Each number is 128 + 32 x the weight over its row's rms, rounded and kept within 0 to 255. Layers, rows and columns count from 0. Numbers have three digits each. The size before them is the row's rms in percent of the matrix's.

# layer 4 MLP down (transposed), 2048x512, rms 0.0332, rows 1197-1303, columns 64-127
086:100171095100173138162179140128115173180137181158127161111103142154092095130126102129123115107135151157100148164127126157162104118088150127085148124059147135102142116114136121140146113090137151
110:143144138160179121098088144096126107109148156159108133139105137067191186118126107055151151138100127158174098102151121102129129096130100143160104107123127143094127093094136092064167138131098126
082:105105092109151106152101084147079129177132107120125135201143068158143127131114160121187209152106133130145151135180097162143144139122091122173134142119118132146072158172171141118121114129103135
099:119118146102153108126138167121106160130126138187140153093125121112165125068128114141133154178160089150106120091128117129206153158186146154124063100122159063187100091098148132147097112172123096
114:064109141192161150091103095101141153156068091109122107138131067063150171151122166083130102088134148185147093078130127176123108114106164097101146084141161142110100116109145155166191104116141049
094:095098148120165086135135135163118093180126175110106110104130115131139165075177208149119112208158112146115112130117091126166074109127172160163164141156122143104060156165159098143151122122122152
156:162167140100112149083079111158143111092157145117088123122122190153111129129194143124146155133121110130155132112115076131132111111134141162154123120138135143150125137134132146129105105084134139
090:125140167122142103115132143103129147085103109138112104170125109197143181121149139109135106149183218101157186072164137140146139147104166148123118185065120098116144128086128097123204129115157060
102:132156165206134134054148187167102095137191100132160067136135063143140056084172109149125125096123156141137096164120105118064109110087166115064164036181126188146147118129138160095125132143084152
093:091091197168161126143135159131141094184164150099156139144118097126146146108112161032115131158171157130159110091134166191168133126115121202072179159099126072091102124112108112132118093102147141
085:099091105148085087157218095144120158146097102137129150157128089185104113160153105126143130148142105128114154129130136115146117179117096143133105142135156127100135108109155132064165106113143062
095:093111094102165093154153133147112191182142143099187097100104106080126147081087106128135168161149081160123140102095098175173062123118089145179092104121172131119120136158123180079165109125082089
102:159157133174153145102125141115105182159110108146105077102106154174094056138072079099132167119096099110186132125174145136132126161117155177162116126114107088081143141121137090137156042112110145
098:168173144124169156129117207161132087139180127060119156163072138129096174109114154143153097131131123148108142107109153092146130137094080163099153157106116096149136166124144107170134144138164137
099:137164138138143103146114124168158128076179152123061133150092148110099112042139159049169112078142117088143143150126150135092138093065078100160160109174120108169169157155169131112139103121112147
099:153094140114118094151112170141187097149148111112153131052140158134128108086162085116132131159147115154157162132116076121073102148159117144106152142107075190096146141122133116133091185158181175
098:157078107145149106113118113126164100106111108119134164136110155137169073093126108096110122114101127115090128098137147108147148078124152087126123075140149097182134101144103128130063214157094121
095:116151052112127174096074131098181176168111116144140107116167104092146086097168140166114136142104178144131146144046139097118102130070093118151111096169165135168130155141167103074104125124039094
092:065071111119135099112149099112116105105108118159080137138119148129119075164126094089124113193070104149166127151102098091131118046142149098126086124141091108053133165115126105140125180177209051
090:175171161148086096140093148145113132139116158100171155143086116090109096139158153111107130089165086153193154108136082103143124101126128126125100138143125143121105141085112108132192125121158132
092:138142172130166121035113138178196163165141117140161159160179165192114104125104116144115159126128107136152135194088126119081080164099093111131149140127151106139099167146131158088117156130147152
092:118095123139138094141140166140107085113178092126078125092151109088182142143173161173125144137144167116180176132160169075116119108145145062147145122129120213123075118077114105122116145145205121
103:184096141179118136172182159142113144111122101117061068114111066152129159092126167162087114095135129144128114121140132162119093196187162197154132132086107103122111101136134132143144169103114075
098:164170113202145082100088120161173173158100099146124104125075128074138130073155148120097094114079156105102167085100110105072106142097173124119122087115036096161127135131159165149115101162125106
102:133186111098162136157084114150098128135095178169150097108091131144148131072164097120047148137105168188073136101132116134112074096122106115108105092181119130132127075147138131145153135081086124
091:123133102154105130152087073114101142141090092177089118159122121118146106082081130098141127083116094129222152015137078101107158095054128113165144176125101092140105107083225167079089119165132149
109:118029140129110158137099178099158155110141186156088215102165113083180183165102113151107105113119084135152171154156116123171098128132109132138131096043136126101110136120099117129113121187093164
091:135126105105129173128156174099107153115135069149095137112137097098113117076134142098077138118130132134097082137129113185102140056112108161082123120148121109166114185075103162128125157107098132
109:134140135132142192185121129130124167141093072131127099130104103123134082146134150070105154124082128098094128105112111159076109086165108117134104139141120118147130112123124150121150111153067080
105:122128160175130131135118139101149095107130067145116134123128119099147118127119146159121160105203147092135085101120121160147160131109084120193136069129134078075030119102136147140107125073130149
106:108175166118226119123142080089148144142141147137135172118095130104134107137158158155111133125118162074192182102093118130093130119116078110129119134134152141100096096119165103091106021113100091
098:124170090161122171109105073106138151120145140121131171138120137155106118105163131100132075141173140118115174103133087110086164122141097130094151180165120102133188110113094125150096090134098152
094:129172133102170136128118098124146110109120115143164110156128147158072160195153105160101080142158168150142090154113146100043080126122145067124118130159159100129139112116132089127121118144113166
088:111142145112167111159080137144147070058116102105135075111156111149135138110140167127061108107135101136159107103102143133206107120150151117138079063180137149166089174195094144136108109095165095
101:053148098110129106135096134117096166135120170120083167172171159142147137070135170180132141096121119051152147089151117160135178099116112141123152164159119073077128060157127095084093085136135156
101:213085182120130150161093116097152130113107070146125129143170120164154132168179111100139105122133101190119074114117109112131075134138128122112126133089103069140187168082108111111181134152106097
108:113084148112117092105133167106101136158104118110164076128136181141108131175154143147119078120068152102161137122111106127148088142112120124128152181070132108149162140139119142112105116146120091
091:102113117094139064145195127104144123095165059161127151104138186118141099109121066132075157090130109132159171162087118089184118195112167066121118061154147118112097121114132160160110120159112125
097:113176177099104153163161118157160138067108151136216179167086138077116132153138136147147140148090170121152132162099133152154096127168105152149127084121164141129150123178091088120094153135155124
115:090124120121132130080200130122161069148087138159171174079129161151086103150135164125085127151124099166072124117108135145109123074130083085109093101140111182081126115144103107107146181129155132
109:136192162161101104122176100115133166139189108173192156113105099085155102186117107120140119148169128129137144119073115151094114144159143089099161121181118151103121101078106080113136096110148138
113:150138187064106099121168168091158140096120122172100121158109149108137131098092098085160089093080159141136093133156124143175155166115084104111175145131115140140154148118098071187110147122097129
090:143127166159125133104119050108135143115151077098098101174161060152147157138165138085140139115156079170109153090036100195112144183138145142126076174136151094166127098011115113060164152120155156
102:150105044112112097104109105140190180164123096083102149093098170126136082155131111103126161176156153126122153137145149115128104122178110164155111148118182083097149107076149136065097142104131128
101:133154158137176107130119106105089126165105178088103107209087175135054152157130193118168134134135133118144126111111119189127156168116098025114088103134159144151086105099119097102064142078105115
101:144152097137126102078135152122158172106088151132144100095061115121114186119149146116106162118147186144120118143174161092133119156099088189132039158145076122126176105137139183114142125137164093
105:129052094140134120125179161071132077146132091198115082073152120133144094100125140133181161116131120117177138070159116132140086126129140165152136130097125104128074122129086064127142124147120127
094:152173107056109121126121134158072180170145065119142128108103085100117125147129131214097135075176106125147146047120097168133075144087171120112106104136090105161143189101187135090183101124122152
101:142134142107115145122098074124142118116157160167192137188104246149114143153108155152123029112061116103152130149142145081115128084093143114175165115068099210119068114154195124146088133094129111
082:086148131100144094150123138092171138125166125147169135110128100156102124103108068161150145138081157096168133117132126194111157132130159054097157145137134103107155069082112138140150114118133169
108:129111111141146071070152156143127150179128190074109088148161117081167143126148185115169178162164140124108114180112130164126190105111144092189083115181082178187131129139111159134117132180101132
098:116116095163145146118164153145146176130145123093164147124136148137170172158156131132138206092078093139156099119104180174138092152107117172145154135104133075099139137136153047105175112202210134
094:185021109129133104105133154063188152105076118140103144092105125134123148150126107120147160104119120102141157088133140161092087141125143148112105174073118113157206189179167132135094127086113081
096:110159078188182124158151164139135161143121070059064100131136100128108063190117157073074120228093103179146129154089127115094161143134116113149134099135169093111139127096139114105093137130147079
094:076065163099133130144111169128076122083136089149108110116131151102144147099124145128136116078118131100106099140180103084172155191062164165196086105167102153122200138098115188142100153200122118
113:112143165127184127134160140184165135087228128072157164123133130072047130170139100160142154158146166135113133079113152165133152086095157168153166155150110112085144094130162094130117150155095179
099:092168113121108172071150147155115059112150124197150112113128089103093111156142143148155150110123114108124155153170175072122075123080157138171047146133094136052133135063170094138085102088142098
095:181125115108127124089088063126130120085189087147171170155063099159145141138134166124136124128128129101167162157139106170128073152131103098164164135083115181103082105085069146148163175109175125
101:129210163132143115095093090188137194060169093117130145114198100121081095072120113144105162090099145106086152123113126108093182160135083110122101109110179082108103100039137121076183171156146131
101:120111134100050176121113091106101161183116094088130135123162101129158085130159140126191199185160155152098139107180154117079131152158141089098072113139089117135198165089071117134063078118085192
102:118167180121132136173139133123117082151137103117143146142087202098122062142100183118045106120131119144110113138076145055104156164170164159088081143122152115090151131056151154137096142143092118
116:126177132096171090129145131119134160074139116096103131134115117068120106122125214141151145132084146096105139144125087171155166183107191068083121079100126167151147105141101098121148129189109091
096:173139122113167095107136165127162083147149150124127145123169108122140166127071092114095095178183183125149091104152178119123143110152163110080151096131088063115101154104104143132092094138101155
094:094159126134165114143100161144095144131198138085150168143118130117112138105100157134139137103166155117157102076060137111139149153144060117066113104166149129162121138130080122128132160095141148
099:111133098125131121134143136111125121090168096078158150115130126140112117141146191114129120089115138174137147098118167136153151134092127125092155148145100091086174121093124131141177091137128131
110:163186121135202092120075183097162160160151054123063092120144132055113100141166118089141127140077104166143130138134149089143164082047093127128118063169113143161100103183104152158119231135157133
085:107134116137127173163164078110128152089103159092139137112166139120114153085105177109145103109158151153122098183160175201129175168125106133179127093109093118050154149129151164103153145162117083
113:138109151103073174094129134156118180132091137091097150145149113140116131142083090112108102160039107117180126080111041140099103097188130104065136145107139190155102144121187107167048089140159164
092:132170076070081163109108108086076211160079167081180145124121136127136138119139106118140190106107106123101055113096128213168149117150167111078160121137078134113130097092131079123054188130077145
100:163118152124080208180160137131194133169131137087149116124074126109076129111123133107117164131081112053106091132043098152111129142064115139146088124131167120097163155121094116114120159094154108
155:168108141143157152146100164143148120087133160148117105151139157102162072129144151095135127145049088119170125109112127099137104102118149123075127135161092128094158070167185159144151103133084182
089:110140116156105083137074105157118116126141091145076112113058060176186140065196113110155139089185108124121151056071077172132129131113189115140120082158107144103123211146149136193090122071081159
110:112124109056111108083125075102117102123135157197081145148184187106115048111131155122129152154157141158100111134164127181141092075129094175167159134146068161186162087112137107073150164144126155
097:104075105149066102135095127109166140103125115165124066109131124137128095119133090119096128142166143116129139125108064147121111170096112135160136116119135154099098137147134068093106152178138155
109:134164126152114136067135141138126110114096137107094114160122175073096075143069085148096115092123142162137111157147129139149130177112192170140168160143115095123105151174094124188151147172153137
095:154161137141139101147131114125141126114125127161125161135141135152140112096187115104072148094102127137070148105065082162154121146147090112083114068113097089124188145135167080116116135133049150
152:149098157115117095131192113151177069097107117101164065079132083123146123121112147072151189094085187148071129138112132044130155111149152091145103152101087103089104135082197101113085171111130111
093:076076159104162085170155114087100112116122134160175199160108069070079096146139146105064140131108054095155148108116170164067140091133115096164128131138120082057091058097097058136203128164131110
101:145117081079148136130096150116112123091102124081093159153144121126149123119153156085129129126125040136109107117153161101119125117133164080124136159145084180089085114155085143125103122070123139
103:104177131094171095108104092102166134162087137115105154133102109148163172092163166148146172192147100051146154156091144132103115113149110081102158115131132136084089144114133095086143080065118151
099:115095123178136148108146114145144144131140100132067108161133147176104162140178166129190168117082178138056142156104115130144144118168133160111123146121107065095121091113138120166084129146166081
103:124167134103169096176162140098140148131115166125122158169133126104100093156143105115129163175123140128174172118121157079136130096149166134112162139172062120184159155127072166123163153098159124
104:121165113180155117095108108140135099098143158123178055136153182115118121170115163168171160086097149104160066114142151150158185138148148142138078153106069162162126095110128142194103163114186123
108:168098118096100129164103073111064111146178118130172125115110161135153095145109113137143147094090046105188127104133116113139085089115134129165149120105127116105186146172101099119079137121139104
091:117160083057099119149115131181119131151148114123189109110143138111174080153142210156189170140133146168048112163167169181149127129133121135102114102143111140132142150125062086126140121100097073
096:133130120124184182087174144154114149086132119127107160127103173119121122134146076099158099101117117160134114173150155120110131143106134137161047085089167164159153106142076147190117121212088111
106:147152070151126165100094083158154138162125101129115082112127109084127158087177127066160172123126163095080138106081118053088167117173117144157148196131105135101118115104111119092114078084132164
097:095135135119183114150095168080114071104179129120129127076134066053138132196146177154114127070139121063136107125114099210115167098114147142161124134146122129101102181120205147037115125112137127
095:106153165114092119094162213168082125129147150119137088141120126152126170110198129080120129164177142102119167114106160121070163104112115138090089115166170092165134135090127115108119142190110178
093:136090101076130119154123072099107176081183115152171082063120109191090107163119169135083154113090135154149175153072149135128123120090077145140139170150114168099113123227141139120153160114092100
093:177112143074145143094180155112085065106110067095160129152108011123087140148107134155106042127168141187078083175104131097137127115104133123139141109160120126077114149129182093137106117119151161
094:142103157119144189132146126102161146091145127108138107163072114099083136105124138140150095106096126147131150165158115136173115175097043059130146102116109188162103126147163132168127126110157116
093:155100143096155121121095173102123104087131165109131148165125099169105124103097128111068081186165122137073152133131144165118130109094168145101135135155134105136133120147149084138175090114104160
118:124122104182096074129077149122184159073124143100153133142153102135108196134119101132129071109140106142131165160114104181120160194097163143187137097135093146156128208170193137169094106147156093
099:140111176076147163145158044080108191111078075116128138150134148159121175177160100108137131142144106183175185147067123119117171148137135111150134136148178070139115130077105126142098093133094125
112:202120137149095085140142114118153157125153159140084130090140091147138112166107147131112093181135154143153118090070137188123129134120160135114184155138142103112074153145111120162159158061134121
082:096087165090101091127185097132149124140076143165100095168154096123144182088078151149145163140114134148106176099147127163116135174144126159141147107110137142125061185115155116106129101131195157
100:158101126108146086138142125131110204140169130078083130139128190142121092045144100150120149171129156156088094133125167086166120128154113121136165129087193121135172179042083050122137096161157165
104:115104125094078153140190149120105090179148164073134105174102149133102089152161161131182143113067150092152134164155082191122140149116103138213133146112072130170110140116149134086132195109134102
107:082117151125115097153180165128080129125146161053075156059150111179096080072134100196173138143140122145184132134136133099125132137152115142111155121188072099074098159111091099147116060190111114
106:125095224084147104155156138110175097085149107109104104127141100096169097182102123105097104168131161135119189143155058159157153119112135144162106176130129099166094108163095113120073113081120107
097:182099130146165141125177097123115076134124091126162135141192127142146169141066140123149103148132149139194137153126120176113174097111164099134122142119124109169106110139153124150092153157115101
104:102157135172105094180140097100105163202176091118117088158127131143093127168173157129148095149108126153069105125128146183120186120127210117145122137144115188124088113178158129132134140108147138
098:153156134167105136128134116073123156135164132133153158122070130147161094113089102144144109119115122092108145036107169139135196130093119181143108108167125077177145114098155185164084144146120121
098:096165135102133178162126138164150134108136152150140126140155146120108116137126135095119102143079158151125103150076110103136100100179117160180082090120154157178142190098174054124177051102095137
097:157090098105113159110101125109086113108139176079186156216136101108114149132145096102116174077140116149107145162096158130148128110080189145120141136146180117107163068118116105126124093082150141
093:135142138164149139191155130155099100125064090109126114152092158129141132134080148130130117183105149174106173117116169127156124141115138089135107115111159096125132115168192101140142160140045147
# layer 4 MLP up, 2048x512, rms 0.128, rows 1198-1304, columns 64-127
113:168066130157106179129087178123159108081094164108082098148169080105139088111200067123182165121141133164132093086091096120124145132098144140104084119187092088171168133136110083106132033214096167
084:153121126120051139136136130085146156058135109175113157133127087129070153139133104118179116212133121167134099109124097148136169157190116176096047127089169139066114102166150080158085166065127080
101:149154136103161086187138094107113075132158195101149137054114140160178131139138083097131175153121089106126157135155179163149133107122116074171168192099148156082139132119145156178155084109116096
112:116137106060017129123104143135055122089086056101126080114098114100130144138098084109172105122129100128162138094144150117201167085088121161135111162103184157146132114144098111121191131142162108
097:092165168074144151157139160164097091157169093170074137176211146103090149083085125070164146155105092126128116154120167178149139077157111102142080137172068136095121151140149094174201132101099052
164:116173155112098115074093107123135110164162116168090111124123220174097129133154100144172161097164116150101089072155092085130109111200162156133074095059138143115146110122148126115145140087103101
092:069134139076146138080119109211087146135141173132130129150177088136137148123170145135126155169125053161075150113161129093103105145143122095125154089101118143149153117143117134162121106060125128
096:181121133134122143183124130111120123129184145133154116120154145132121119082093077110104114115147097096136108099140129166094125120084122099103062157172130134133130184092193077082153108085133113
096:138208155149179123123084138158187164177079127102144101148171100197151168119108139134116114148116185117097129102181141162147129111125170111130132156069068098136149116152118188134135105160110155
088:147131090125128119202075075171136146138224131163140060107175174134179112129140098197171159144173109132158181132127119110093114166096183157105149107126121128168129145152209151076127074126124141
092:093176177160072053113132108166064107151141131147118087140117134150116113149163147115110114150179096141071107099120148127143133089164163137114100071105117097143155105109160129141108139095144064
101:090117143058145160104146127161120159095139158109132120137080118143120139180107104182067093144121078065161128163157149158121162162116169115116122096074083148148040212067115111141120154139116102
111:165127129086128123136103140128141105171159041154113125101138156125116137147091073091096104138128126139124090113170104192062098099144130128098118165082134128129183089172087130049153092084129116
102:136092122173095172134117151139133139128096152078078122164112138125168078097115120051140115113157133146072095105096144088094122139130172118130107072150123129116129114163165127114139117149165104
108:079146152181172117090140144138124114126119118129143113123163078132175099203195188140170138131154046099170143139104179062152183113157177135152151151128143112090083124160149143186114109106116160
098:136115065137067116131191066106141140113103161092134146170113140154129147130101116050126105074157100170126125107172075117140148131167090125112106161099161085086053108090127118079111132167116135
100:113092130087113079096142125141174154035157149062092142130140098114135132126126127134168116117183141144146164162127099171066091128129087120046141118076163063153085169174131190079150064121112110
090:116133127154097123096152093143160124136072178094133163153118132114108144141106101157160130117092113129123115092116137133094076102165130158123061184115120101188069046082094163115198053069099128
088:073165124113196154060147174151078125082172110079140130099112052106114098115091063120026100115139116143181175150132136106098147129114063158101127133135095137109157112147132137126162163129085138
089:132166113078095115156120145124173123092132115132140180144122104117137094090128165130154100150118055118105140107164069141121194092151150094068153112086054138106134094122139157123039172082098113
098:096106156143073115148090107111156130139102138123111070125134189161134152128166117133119160168143162100080160155092126110116120115114113064132183175187154113139130197133104092146117132156105178
103:123126091173129181156126141154130105137179124166192112119153152086145108116112074145149123116137124114184107124189147130131050144139121118136127081174070142071115169107182096104123085161099164
094:158164106103113103070109154080095110141127119124132140169136063189164156109094122078092136131214152126183109089123102136161081144132079116046112107132180162166147155097108122137174178179138133
099:071073131191172128105103120178094079163055130128146136153085104156191116156126104216113160110125153094084157101154057083138136119111136176148148112134146123118172141105152164130118144140104107
095:126147079098090131165094076124126077138097150153094084054133177160141108114143123117111111093117125102148125141141142195129135081140137128114141117157083091155150171086079061163100114189159130
095:145141184151093107084130077109104135115136145053164144129150100116141093159137160149111075110082083130093177154145110161062115116175148135107146102141169170175138162153157121177118081124124139
088:082162136213067112152146102123076111079155150119130188124084185047100102176110126106164111125126131109113126077136181163147146139122096168096095082059145120111143125107163172181085118108161151
103:131157101122066129134090111123183106082182128146120165139137185161101150107140134044221130120150150142125125119147131095170111191140169145126070108131197106125148164103082102130140146094088112
107:140111101084114198110117151109075131209166087159096175120115098121144127089160106090072159120116134114108190088158091095131097091163161138124105169109163181118165098162108152113133076128192084
106:106136133142142099114117138161058087140123120143073167135106095172188109118141145119138139163191131091157148114072109161080136110134196148119143134170074062143102095162180149146108114080114220
103:155126097139116130081061163158166137144101155088150113110107131105136069180132144094123128153108144141118103143085073152155173149145119108121117113111080140131045108148074120087112161160160135
098:163115086161125116146147161137094119107181156153096141085145093157107094114086162108121172141132056091071112103070133179197081144091127135080133117139147094134151117121086116126145137108136133
091:168119167132114152112097136065134090134158141107176128059140128098128133157128125074126138133170169146083150158123106130122127138077122153164160143121103162113185116064074095101152091100117125
101:146146121144060171117175164195161169109161092073108128156126192099156083134155129146114184145065139145142156093111149117096142165090119114087135125118120119167117124122128150175141139132145172
096:171157152108187098098145163118104168116144122123147193122142227138150093209148133127107125100116084121128156148121111078182102091100160148063142143137094105156125148126151123145158119104130152
109:111115138164108103098145138147146132096109159070102179119112127154128201154125098117151188084118120087118138066121160119140105093147060107166160134138161147088174159117133155116095123139143065
092:104158142134064139091135209127080180056098117100140112120127154121135106145140152159100111156122125103123121089152135162132147076139157110099123126136117200084116158115075192127185138132151139
103:175116134124128126129171123104121138164168146132109127186087163171046213140119111136100126124178153151127175069108181113113124162104162105115102161092163128127178144089109144101150149159174144
119:061118137154092097112085152122160139163142185157048062148139067119040188129159132094125083146160195119135121124170071149162098090197152051075149165133138153168151093090114087062147197106141144
107:130117118073092110140147129177150123102141111149102154159138154145069145111117168181123115170096083123084158168203089122141176111114150118160134105055106165162126145133123160173089132102153135
107:052161111114131158130115103124132094183090119195142099141169153141123151105102142104125125142114111140125131099152135121173124128138091093062095105112144084119102187086130126136122109140119146
091:080153102131120115157153120066123132176147121156140157095121204124158137162094121087082118164144094159125133187125113138082118118144150140139176137139118091145171171162107121191172092150129093
109:105109137063123194127094161080163128154144141134131097072053148067098104146139143123104057122106130141142188119096140159077161148132137116091195146155111102054087068143059117124168146095189089
097:139132122149104148133097156174176162183103075125111101104127125115164119107072089103077099131142184153101114136129061126115198149127109109115093054112153131123092069126194167080153112077104124
106:118154108184139190118146061181147082093154140123114128138136096132109119142125081105159147100118103144190124082173152118135104168070179130132149115183121124136095144122096129116145077096130131
106:216149105161158145095111220172107189165168153084061116121096106175121182144175141104163118134149102179097147086128103087169128103157135062126156117108171139147191099137176106109136081085111124
095:119159104165129177158172149131150111129093123113152077103104177128153089129131115110139173219156138147152145137077129037196155105141094121133129103158078152054159133098152133181094179157152083
101:062154125122141164142052105130136093128144104137095081138121065138070091108119027162129192129176127143054096141108147089108136135132154152144113145131092088149173117106136077118102151068114135
086:102240073097099083146106107157124123084097082193103109122125127139087081160087115124094093106156102186123105151052144182097141110127092149120100153147181112151097115101111167132100119134154130
104:130166145148116122197095144143133133077130086123155123172122159182131152149145113070131123095142136138130123146093163184102150151088099150124106136129151121147167099110150100148166088074166174
098:120143188141118173152149108180147107169127180099133093097106154138118161117150162134134089150139134149105102127113096196146115160122165087144140165141193203172141122127132098171157132130137216
094:178128154147144139108155151064102125120127171113103131081155126111072168143140115155124090066167143093068050093185200149100152131133147085133134118080161176134108182113141093130184131114109093
099:153156138104168120198177130136099000085152116114162135137108136154100073111083059132138082057137154115099129038152184073087133157113169062137117126214170097120126174118096138176099075104123140
092:095108113127127133081151122081125117090144183117121122097136118099097154100168078116163019161161130159164120085123114135124102143053101109106182086177150095040166133125108123111181121123118117
108:108196165107145097166127137117086088139186143097093159094159031085133161108189152204122099137154132129182168060155108101159200149159180145132210136147142085109119161177149083092159123134164130
096:120150079128136149138139104117211191173145225142151127080094176162194142099118096132144119066130155160136172105111114119032163101133111198120184136128096003139158157151088124083124086124084120
098:119144087041154096088176114126157145116147169112143074161156079144108139123164109171149196119134144133106112101153061115131124128099155115101134110137108205135192159181091137175103147111128177
099:140146119101088067110111155138109175099095153077118113109130192139157127121087096097128110087095107081102144157125130084125151123087150103085160185130104131059172115131116133116126185153165129
106:166098099188098143128116106149179092157119098150186167080120087106142143184113090108135133115148125126095162174125161160135085101148105091152132080099115111117104183080111100131155134096130122
102:163103116110171100091143147127135101107135135101140143129140078145166125139168061106057145111125124133115121092149117159132103063196128123160127079109205129159111112180122139098161138107146116
110:123129100092095182155167153167192085156113063092075095114113109145146132113129128129155115087143214143105122143056127117090114102095128069105102115180097169130134161098141126131123126150145120
099:115141104136136179174119147056165132097059151158120165137134170106146088164125163151124099101116092168126153136102148147130115157154107182121168143097151146171085138124117155128164128108147130
102:130162176152144041147181171099159129106088159153140170135165091184097171079130138098131140106124197116111181089112137120089135177095129154081181099153107157128109101125103151107174154108155121
096:121118102105168187086121108112158164118126098178142160129070157088117143157129129087121071062123090144138135072106116160152112132111134113104148156106122182155125102167198127094147105181164105
106:172149105116148188154086100157115140138116131173189122099083082193099139180111116132139070118161093104110154131198160111168104086172152142136099158195153133160145152140180138127092112114105121
092:132112204140077165142116098129106076099165158121134149139126174140131153159211107119127140186092138138081065137142138106093075146084102137131157106114101066193138116162094164141136114106162124
115:140166118145146127104092087119143169121122172120106102141157123092114138149148188139120111125142135101104079100177109128177145149109125061144105090138100108077103134092169126091128160180172134
091:088163123124120167103127114098126127147141089172117076136157152123128154151069139117140101166112115161160084133148091118072115195105116127131123139094150096133178117211165118127171169207110199
104:142148147093124102141131119122146141102064102141181121138160111130039082124104116061118135133176053151099119117091179126151117098180112145151165154075160183159129173166155128150144145127104155
138:192097086132147099132168115145176128123096116132112092113127164114162058092091180086113068099114120070104173124166113129070078131140192134068145179113121111137113086137118169182121121067056117
091:145122085155091139124172080086169096144111125132218116111153104117122106089101179181158157173116140132121137186117126156114157157093149128111150121104167070106075116214100148091143131142132097
104:140174168101180107114159072150095079089119116220070100110135087135152067153115153081118155070157148157125120081110150122137167142130097116167045112045051163111143091195098117142131133094146131
101:162127126162178128108138096118110089092125143120135146154134138145103188151161156119183131128140129138113050145154181137097125127091179119131165186118098093123116171106124104082113143150139112
107:132188166135175116073109109141128115065147104165112150109168156126104146122087111154103155095141135120128084113103095129123082164077173118144157168148155144140125107091155150164152160134161093
098:082129138156174150116149121192070091067135112101134126092124163100139169101100151143157097123107102122138116170061176177136131110127123116185139100144195117098094112116098099147101108133189163
119:050126074126158120104141095129151111118131134174124158082151159132135099133059155130145108185168064165150132161109140171084139128105130162126093120100172131159112118159130141080103072134110098
097:105121124173151184125164121229151093081130165101122145182169151140173121114125163150111144098121186129113106150113145154125152174133154134096125145074101094152077153089130103140138181167118145
101:161121211119173098186125117116088112178168147167089041125094055163077161104138140148095110137130142156113157138113102086196159157167184156083086127131110137099153039103126103091137106184164090
103:106141081127152089128143105141092097168141144112081125111152168079149133142152145073134160168080144081116129121134144120128185232139122111113123148203142106146087136093120179131094106116173178
094:121096025076125073112128127141123143158094167071108125064117145102129115156162139115156130107140133047123153183158113138091142177121123134076114074106108117091213102120227186156125093066156154
103:110157151128068165103147109150107098093169146126093106131140122211114165109125181173102124115107134141161150117147052166144161128096064099118130120137110109174137154130147135195135164153160135
110:144102152116113168080186153130057098164063104104074100167163103116128134112103160079151075086121125094111094131080146151095148151145096110089124126108140118137150113096143157160103125170150152
106:126109147174090145117185114156197162171159110108156136077184145165141109116122106161089159137095148193124162139149086079115104167111112081179153141191119130116119094180134136165146173129146129
094:170101156086077113098121068112142192141123148133126071182129110132075189172111103093073158178097090114100138107149189104179161136066152099127135125104111139098097083085099152152131079110134166
101:111126135094140176183090158129099137144159154151172116130083143100190060181059111172152160076130108169156138107087103075135195111072173128141215193122082129127139147144109111124160136190126126
112:084125146147090113120152051182134130106114132132142125140075130171093171184126113157085136176152069120137078161113095146078136141160112106126153117131158122101120097136145120095179135130120123
097:092156148134092113129148132106200188126059113058129177116100122118091108105158149099088125179086120149130111142156135069145096098158172138108137132080137080079111121187108111084135127128114071
098:101072097179080120078125110122207162130076172122115093093158092134120106141117116144119087132103140094110154137108094116158172151127102138099167120086074183107132103129098193238112106147149114
101:103139114160118147110089207093111138135117159147093132106122099095075108067096106121108177132118108105124161146136141095166131126160130142120136138113144152125153103152179077149118105135110114
087:093150173119173134076077094126162133096185119225146098115165137110176093111131120098183089080060175175127155096100113064133149153105128148144133130120150154110072163105082158158113146122155118
093:149156105136074160112141086127186100151147106205163127074155089180151134143116091182095120149135106092123094066089124128135078134087150085117143125149151155115139152200078122116111101091147163
101:100076145172118128131139088128121148172116099129096148152120130095113150147139124151086150113113079087125121120052236072155135128119147131130089131094120116051094108129067133092099137092140089
117:109151106124096103115123186109137122047138163171154010169097146165130114145146115154112159111125150147096135137120145127163138102097141124129146180133112046112148111127109087174136149119111156
101:058127160145124188134138130172098097114085097145121148138137162121159127115098104085037123146113152081132113075150138150153085111126131104129088125092110157139109177141135151125156134157139098
113:104156155132130187129154125130098151102080092171117114088162086105122095092101113071097147107149177082116125073111130124057112114141164196175116099063185143114136149204137113153116065123139158
085:110082170131132162168163136174117115088211168131082069207179090057060141168135116122135159112097174124176069197127081130118118133087115143119108126126091191112185157129140159140097086127091051
108:122102093096114145133148137126068096148127136141113136185137078172088145142128126148158138168127121126116127141064077153120157120123141045150113091070198123124099165061174118089203109151158172
097:141124111118183158122091132082170117121082140072137188123109112162082098124163136082155099085123126179141130089172137119120136152117140100106137123120178182092122100148130128148146157170158197
106:131191166097093102118113116124119121138146180050128098152146102117152154162142123139150182134179115169112199108138175159148144149099129113147153230103162150200087111139177114146096131072180139
094:134181081078109152090063058118181095133139137183101130179180154133166128079144155170117101122087144075186101093147170131101131114154115135118116085142127156116122129088101142192136150088097113
095:109159143111127120091125126143190108095172168151149093125155142144101117125112084130144181054126117143171123110121119116148166126237065074091090118131103149140154172118152132116099154083161136
107:077124159182198134145127158107168144126095174102124130077150114103177136120091068088141130174109058123114160112116140128132114135064158166079074115088113147158122115180109154065150159128184089
092:188102162065158120119179183185149141143102105105099129095121136151121149146152124121139188058091119111139190160056124165100200130125101151104169163086138113187163169131192108092148068147106068
104:144082171135118113118088153087085160138101089090134152166102145163110084102158102117126104134143083083157091153180153138109127123117156128173088161150145078118136125169129125125147097116153128
101:166082161093154085081126124112063140135082085115105052102098122163144088116158157124123148110161110191121109149085096119099147129101121080144126111160084106140131124103049154093218120177121130
093:083121128103116152158136136118156127119154143158149147137191131094169109149139080114141168127130112104123107177164110136110128077113163155115103127116111135123159164079109124135133126160112182
097:098145135126138137086159108128084181162125083051074117071149131125135117149122158139194102087162162071156045153117106082109119162144104131118144088115102130102130113069131131138128100150101129